Each number is 50 + 12 x the weight over its row's rms, rounded and kept within 0 to 99. Layers, rows and columns count from 0. The size before them is the row's rms in percent of the matrix's.

# layer 2 MLP down (transposed), 768x96, rms 0.121, rows 502-518, columns 0-95
094:39 57 55 31 33 61 37 64 47 41 40 43 49 36 36 52 30 54 40 52 66 40 45 48 42 54 76 62 57 48 35 57 63 59 35 56 54 55 36 47 79 55 58 60 47 53 76 47 43 40 47 67 55 52 43 55 56 65 25 53 55 45 71 43 62 59 46 54 58 41 58 62 43 69 59 46 55 52 51 78 53 69 36 50 68 75 73 34 56 42 51 49 59 29 44 69
113:45 47 44 42 36 36 59 42 62 31 61 45 43 53 49 66 44 56 25 56 49 40 45 52 64 55 52 46 53 46 52 64 28 50 82 48 77 50 57 51 64 31 55 68 52 34 78 33 42 63 55 45 68 32 47 48 40 38 73 38 50 59 33 47 55 34 43 47 45 46 43 50 65 41 55 49 49 64 76 36 35 61 41 50 55 56 33 52 64 56 77 56 38 61 50 56
101:50 47 46 49 32 44 61 59 67 40 61 55 29 29 60 57 44 72 51 38 39 36 61 63 32 58 44 66 56 62 46 37 56 54 55 49 33 64 44 55 49 37 62 51 74 52 66 46 51 65 55 53 39 40 62 72 66 39 30 69 37 33 80 56 54 77 43 57 36 51 41 70 71 69 42 51 40 60 46 52 39 62 61 41 66 63 44 56 44 43 41 56 45 51 53 41
108:39 51 41 37 41 35 51 77 37 67 54 52 43 23 65 57 44 60 49 50 26 49 31 40 42 54 73 51 55 28 30 47 63 65 39 58 53 38 36 46 58 79 47 38 54 51 45 50 33 58 30 37 51 54 42 54 49 65 51 49 60 55 57 66 67 70 42 45 38 36 31 61 45 62 28 47 36 35 45 62 75 47 47 41 33 68 51 47 51 46 35 55 48 47 41 50
109:31 29 53 54 48 43 60 36 46 53 46 59 42 54 50 60 67 53 40 29 62 63 47 36 59 62 50 57 69 70 36 61 24 45 31 42 50 60 25 34 49 50 28 49 61 57 54 57 39 59 37 30 41 43 49 43 52 55 44 36 56 50 64 30 50 44 46 54 50 60 80 47 37 39 49 71 64 49 39 46 40 64 60 62 51 60 48 58 26 50 68 20 41 39 60 45
105:77 31 80 60 57 56 51 56 42 29 54 38 29 43 58 46 66 58 46 51 63 45 30 54 55 32 27 64 40 63 44 33 53 52 64 50 40 44 50 58 46 45 78 49 35 51 64 48 56 46 28 52 61 36 56 53 76 56 49 38 52 69 41 44 40 70 35 45 46 74 38 42 36 60 62 41 65 59 44 50 66 65 59 46 50 45 37 65 53 55 41 44 48 51 63 62
103:49 60 61 32 51 48 49 50 40 50 62 35 63 34 43 40 51 54 59 52 78 38 55 55 75 56 37 49 68 70 66 55 46 50 63 60 45 47 44 22 32 51 63 59 40 29 48 53 49 23 53 49 49 47 67 36 54 46 24 41 63 45 46 43 65 22 48 33 33 32 77 55 49 52 45 51 49 44 40 57 48 56 34 53 57 59 24 45 58 45 29 54 48 52 45 38
103:59 71 49 28 59 49 65 65 45 63 36 55 34 46 49 43 44 70 45 49 34 46 39 40 57 49 52 55 57 56 43 59 72 33 47 37 75 54 43 38 53 52 54 72 46 24 46 52 57 45 51 72 48 61 28 64 69 60 69 66 64 42 48 60 38 38 60 53 37 65 40 59 65 49 51 50 48 43 57 62 40 65 46 66 54 58 89 46 51 40 49 28 58 50 49 60
097:56 16 33 44 38 60 62 26 24 39 54 52 52 48 42 48 40 63 48 54 47 47 54 53 37 26 44 54 50 63 46 32 51 64 37 57 48 54 59 75 60 37 65 39 47 57 31 46 50 59 57 55 71 48 64 52 42 26 54 22 49 31 67 47 38 47 61 67 31 42 71 47 38 36 61 52 74 49 46 39 36 56 53 43 61 43 35 47 46 37 37 55 51 50 45 48
101:51 39 71 62 63 41 55 54 45 29 40 60 51 70 70 65 63 66 34 57 53 46 36 52 38 66 33 49 65 35 46 53 75 45 28 47 36 47 41 61 46 48 41 41 27 56 26 50 50 69 62 44 46 44 33 49 41 44 51 63 28 51 41 44 50 61 65 68 59 66 37 61 63 47 46 65 56 49 40 46 53 28 64 23 71 41 52 60 43 57 47 68 44 53 62 46
103:45 33 32 49 40 54 63 23 58 57 46 50 52 46 47 56 63 23 63 47 38 44 37 42 27 40 57 39 64 46 41 53 53 48 35 36 26 62 44 74 19 60 37 41 43 39 56 31 55 28 32 59 42 54 50 42 54 52 43 66 39 48 32 21 46 51 49 47 68 38 50 55 27 49 39 67 49 39 45 32 41 47 40 74 48 49 48 53 61 49 44 54 42 54 55 49
101:64 43 47 34 55 54 64 64 58 59 57 39 49 37 55 53 71 57 44 57 44 61 42 57 50 42 51 48 47 43 58 25 40 54 35 53 51 44 44 69 62 40 61 66 35 62 73 57 59 47 53 52 57 37 46 44 38 44 33 53 31 58 78 35 68 70 40 49 45 37 28 43 68 53 37 66 45 34 58 40 68 67 39 61 44 30 52 55 51 38 13 64 46 62 43 44
110:24 59 57 29 39 58 59 52 34 64 48 38 33 49 58 59 62 48 67 44 40 53 42 53 34 62 78 57 51 61 25 36 46 37 62 47 58 39 40 48 65 60 45 56 57 41 55 32 43 34 34 20 45 49 33 48 61 58 45 66 47 39 48 38 44 52 45 38 53 35 46 58 72 65 63 50 48 55 50 72 63 53 61 58 34 63 42 50 67 53 49 55 51 74 48 76
109:49 62 43 46 56 50 67 38 39 61 37 49 51 54 25 30 62 35 49 51 47 48 47 42 43 56 74 65 50 55 74 72 64 57 36 42 71 51 45 80 29 77 49 38 50 52 54 48 58 51 43 40 44 38 50 47 66 26 64 63 34 32 56 33 62 41 63 38 46 57 61 68 40 49 49 52 57 45 63 48 35 40 33 63 45 33 61 51 57 53 38 75 53 41 39 47
105:52 34 43 38 47 45 50 65 42 76 64 47 69 56 63 45 45 61 38 24 53 46 58 94 49 39 49 43 49 55 44 43 74 36 32 46 57 58 61 61 42 46 68 54 72 44 46 35 49 55 49 59 36 57 38 55 42 50 31 50 50 45 52 56 39 62 42 40 66 39 42 27 48 32 43 45 39 57 61 60 43 32 54 64 51 53 33 47 58 46 48 30 59 69 61 25
101:40 27 65 58 71 68 35 48 64 65 41 63 40 52 46 56 45 70 55 25 51 49 42 49 54 40 38 69 40 43 60 50 53 39 52 45 38 49 52 61 56 76 53 52 50 57 49 28 40 32 59 55 63 42 59 91 62 54 66 45 72 31 49 62 72 41 46 54 59 45 56 57 67 48 53 57 59 42 31 57 58 55 56 37 45 59 37 63 40 30 60 51 49 63 54 36
102:54 36 50 39 29 50 55 64 48 28 44 42 36 55 55 45 42 39 47 52 81 51 62 51 44 68 63 44 77 45 48 60 47 54 61 56 45 55 42 49 64 52 45 46 64 38 69 53 32 51 58 63 69 32 47 67 59 31 66 51 29 28 48 36 48 38 52 43 44 64 49 59 38 65 48 40 45 36 62 53 33 51 53 41 54 45 79 42 31 39 55 62 45 17 58 61
# layer 2 MLP up, 768x96, rms 0.126, rows 503-519, columns 0-95
111:43 51 53 51 62 50 39 58 61 63 43 60 58 65 46 38 59 50 56 48 28 30 55 59 32 83 60 32 52 51 47 54 53 40 45 55 48 39 55 53 40 60 57 48 57 32 72 64 61 14 51 42 46 41 63 53 40 59 62 54 64 55 45 59 61 51 57 44 56 33 62 53 43 25 49 63 65 64 62 62 41 41 29 26 50 27 32 23 65 53 63 44 44 53 61 47
102:47 61 36 63 40 44 46 75 63 53 77 61 56 52 27 58 30 45 69 50 34 54 60 63 50 51 30 52 47 34 52 65 50 45 74 55 70 27 52 51 38 50 71 52 70 54 46 61 56 51 77 44 57 35 73 43 40 56 36 50 60 47 51 34 43 32 60 54 35 57 59 58 38 52 52 46 42 63 63 62 33 52 69 30 56 49 60 59 45 48 55 42 31 36 46 48
104:32 48 48 56 39 51 50 29 55 47 58 62 51 46 71 37 68 47 39 34 81 48 46 30 77 60 42 37 69 66 50 56 55 66 55 44 73 37 49 60 46 42 39 35 42 55 63 51 52 47 48 45 48 47 47 57 45 56 36 65 58 49 52 52 38 20 46 46 65 52 62 61 61 44 52 45 62 46 53 48 30 71 50 51 32 64 26 49 75 64 68 55 33 65 40 40
106:40 69 61 54 60 52 53 53 49 62 64 63 56 62 60 33 81 35 35 35 60 52 54 48 25 58 51 62 59 36 56 49 49 47 50 59 31 62 49 59 48 56 44 52 42 41 37 32 63 34 59 52 43 51 41 41 46 31 60 35 56 28 66 25 61 57 32 46 56 38 28 68 36 21 67 51 43 56 60 48 47 47 61 56 49 60 28 34 69 50 43 57 53 54 54 29
105:58 51 61 58 38 79 51 49 68 55 68 64 40 48 56 56 36 40 65 47 58 42 46 66 69 57 55 55 59 43 55 65 17 57 44 50 64 55 79 56 52 37 52 52 34 62 42 32 61 37 60 52 43 66 60 35 55 54 48 56 54 60 42 44 40 46 38 33 31 31 42 54 30 35 41 50 58 54 30 72 46 62 69 47 29 43 63 62 48 53 37 63 41 31 51 46
101:48 46 25 49 57 66 46 40 33 44 67 49 32 55 23 47 48 41 46 51 27 51 38 53 47 67 41 54 64 33 51 45 47 54 66 66 39 44 41 56 56 70 51 67 69 56 23 52 62 63 30 52 39 53 42 60 31 59 44 50 65 32 56 60 61 52 60 74 49 47 39 60 54 51 42 50 31 45 48 81 40 62 52 28 31 68 44 46 32 54 46 47 60 49 41 58
100:53 58 48 42 53 47 47 30 58 72 56 63 75 37 48 50 46 54 47 43 56 45 37 61 48 66 46 41 49 54 57 44 49 42 54 59 54 50 61 36 58 84 61 64 32 74 51 58 58 63 46 44 57 53 52 46 52 47 49 57 56 47 17 53 38 36 47 38 51 28 45 54 22 21 65 49 40 65 50 66 40 52 30 32 48 48 75 35 67 65 38 59 47 59 52 36
100:63 62 32 56 42 50 46 35 52 42 89 63 58 32 54 67 49 34 65 45 41 45 49 57 60 57 44 55 38 58 39 49 41 60 70 47 66 43 46 61 43 43 45 52 57 53 53 40 60 35 70 70 50 38 49 62 49 40 53 59 68 38 70 44 29 44 49 43 52 66 55 45 37 44 56 71 66 50 24 70 63 66 38 41 40 64 52 22 56 38 36 56 52 48 61 32
099:65 50 51 53 73 42 44 33 52 43 57 56 42 56 33 41 59 73 39 45 80 51 40 39 46 59 35 63 50 47 64 52 42 34 61 45 56 73 60 53 45 44 62 41 66 40 55 60 45 44 43 39 59 46 34 31 47 58 55 53 56 26 61 57 57 59 77 32 48 27 55 63 43 45 52 53 43 51 24 42 70 70 42 49 55 50 32 57 27 27 69 58 42 65 52 48
106:41 52 39 50 40 71 54 68 57 34 57 57 60 66 39 62 41 48 57 66 50 41 32 32 50 68 55 50 52 57 53 60 53 59 45 66 32 41 29 38 53 45 72 62 52 57 43 44 64 41 54 63 65 57 44 07 59 52 65 61 44 61 64 51 33 60 69 40 54 46 34 58 51 44 46 51 51 47 62 35 48 53 76 58 54 50 51 48 51 48 64 85 36 69 52 34
098:56 49 35 50 49 63 42 74 30 37 43 64 48 46 63 55 49 49 56 57 49 52 28 47 42 58 62 37 51 42 49 56 40 47 40 79 43 39 52 50 45 26 54 41 61 70 42 61 28 44 49 38 46 64 57 30 47 38 62 36 64 43 39 37 74 66 41 50 52 60 50 63 49 60 74 67 43 59 34 47 43 64 52 37 60 50 54 70 69 76 57 54 32 34 30 46
109:48 59 40 51 49 56 45 28 54 50 44 60 54 51 41 44 38 43 58 30 53 37 55 63 81 64 46 53 63 45 49 60 47 65 56 47 50 63 29 39 59 41 47 47 38 49 38 51 49 32 59 56 44 52 47 19 58 32 63 65 59 30 44 40 43 42 50 34 41 43 41 57 65 49 50 53 36 41 41 74 39 67 69 50 41 72 37 47 68 37 38 50 41 72 84 36
111:40 49 43 61 47 68 44 46 77 46 69 66 59 57 49 29 41 63 68 40 56 35 37 40 46 58 30 61 56 42 62 38 56 62 64 55 60 54 51 45 62 34 31 50 60 51 48 41 60 48 50 35 17 59 69 60 33 35 41 23 54 35 33 52 38 64 58 63 46 67 53 35 38 41 49 43 68 42 48 75 49 47 43 49 29 51 48 42 53 47 60 41 39 45 62 32
104:50 50 40 50 50 46 49 69 46 57 56 48 34 42 47 58 47 30 36 31 40 53 23 62 60 76 72 61 51 48 64 58 54 44 42 58 54 58 36 57 67 67 38 39 46 47 51 67 63 38 55 55 49 45 64 56 41 44 47 72 67 47 49 70 40 66 51 66 77 39 43 60 54 19 47 40 58 34 56 69 33 39 53 52 31 64 28 46 34 39 40 51 50 57 60 36
099:67 63 58 61 47 40 34 35 54 45 47 59 45 19 55 59 40 39 54 41 49 40 17 38 40 51 31 52 55 42 46 66 46 44 47 54 55 71 34 49 71 50 35 46 44 60 68 44 42 43 43 51 44 49 57 59 45 56 53 72 67 47 62 64 63 40 43 55 69 25 56 58 51 39 40 52 49 45 34 50 50 43 54 59 54 62 57 59 50 79 25 65 69 21 43 46
102:77 45 38 62 61 53 31 47 66 68 66 57 64 57 47 54 29 26 56 55 44 27 44 47 35 56 30 30 72 47 54 72 30 35 37 32 55 37 43 67 37 42 43 48 46 63 55 55 55 38 49 58 70 44 65 54 40 52 49 31 46 66 50 38 47 43 52 49 56 63 60 64 36 43 41 47 40 44 54 62 30 55 68 51 65 53 35 40 33 35 53 50 40 49 68 48
110:49 58 33 52 53 35 40 40 65 33 49 67 66 58 49 38 43 56 59 59 62 41 56 65 37 60 69 58 82 70 67 49 60 52 55 63 54 53 44 41 46 41 49 31 56 54 66 61 45 30 52 37 51 36 62 66 49 56 64 32 54 41 39 42 65 45 59 56 77 42 48 48 59 51 26 35 57 61 75 65 39 68 49 50 53 51 34 47 51 47 21 52 25 49 54 48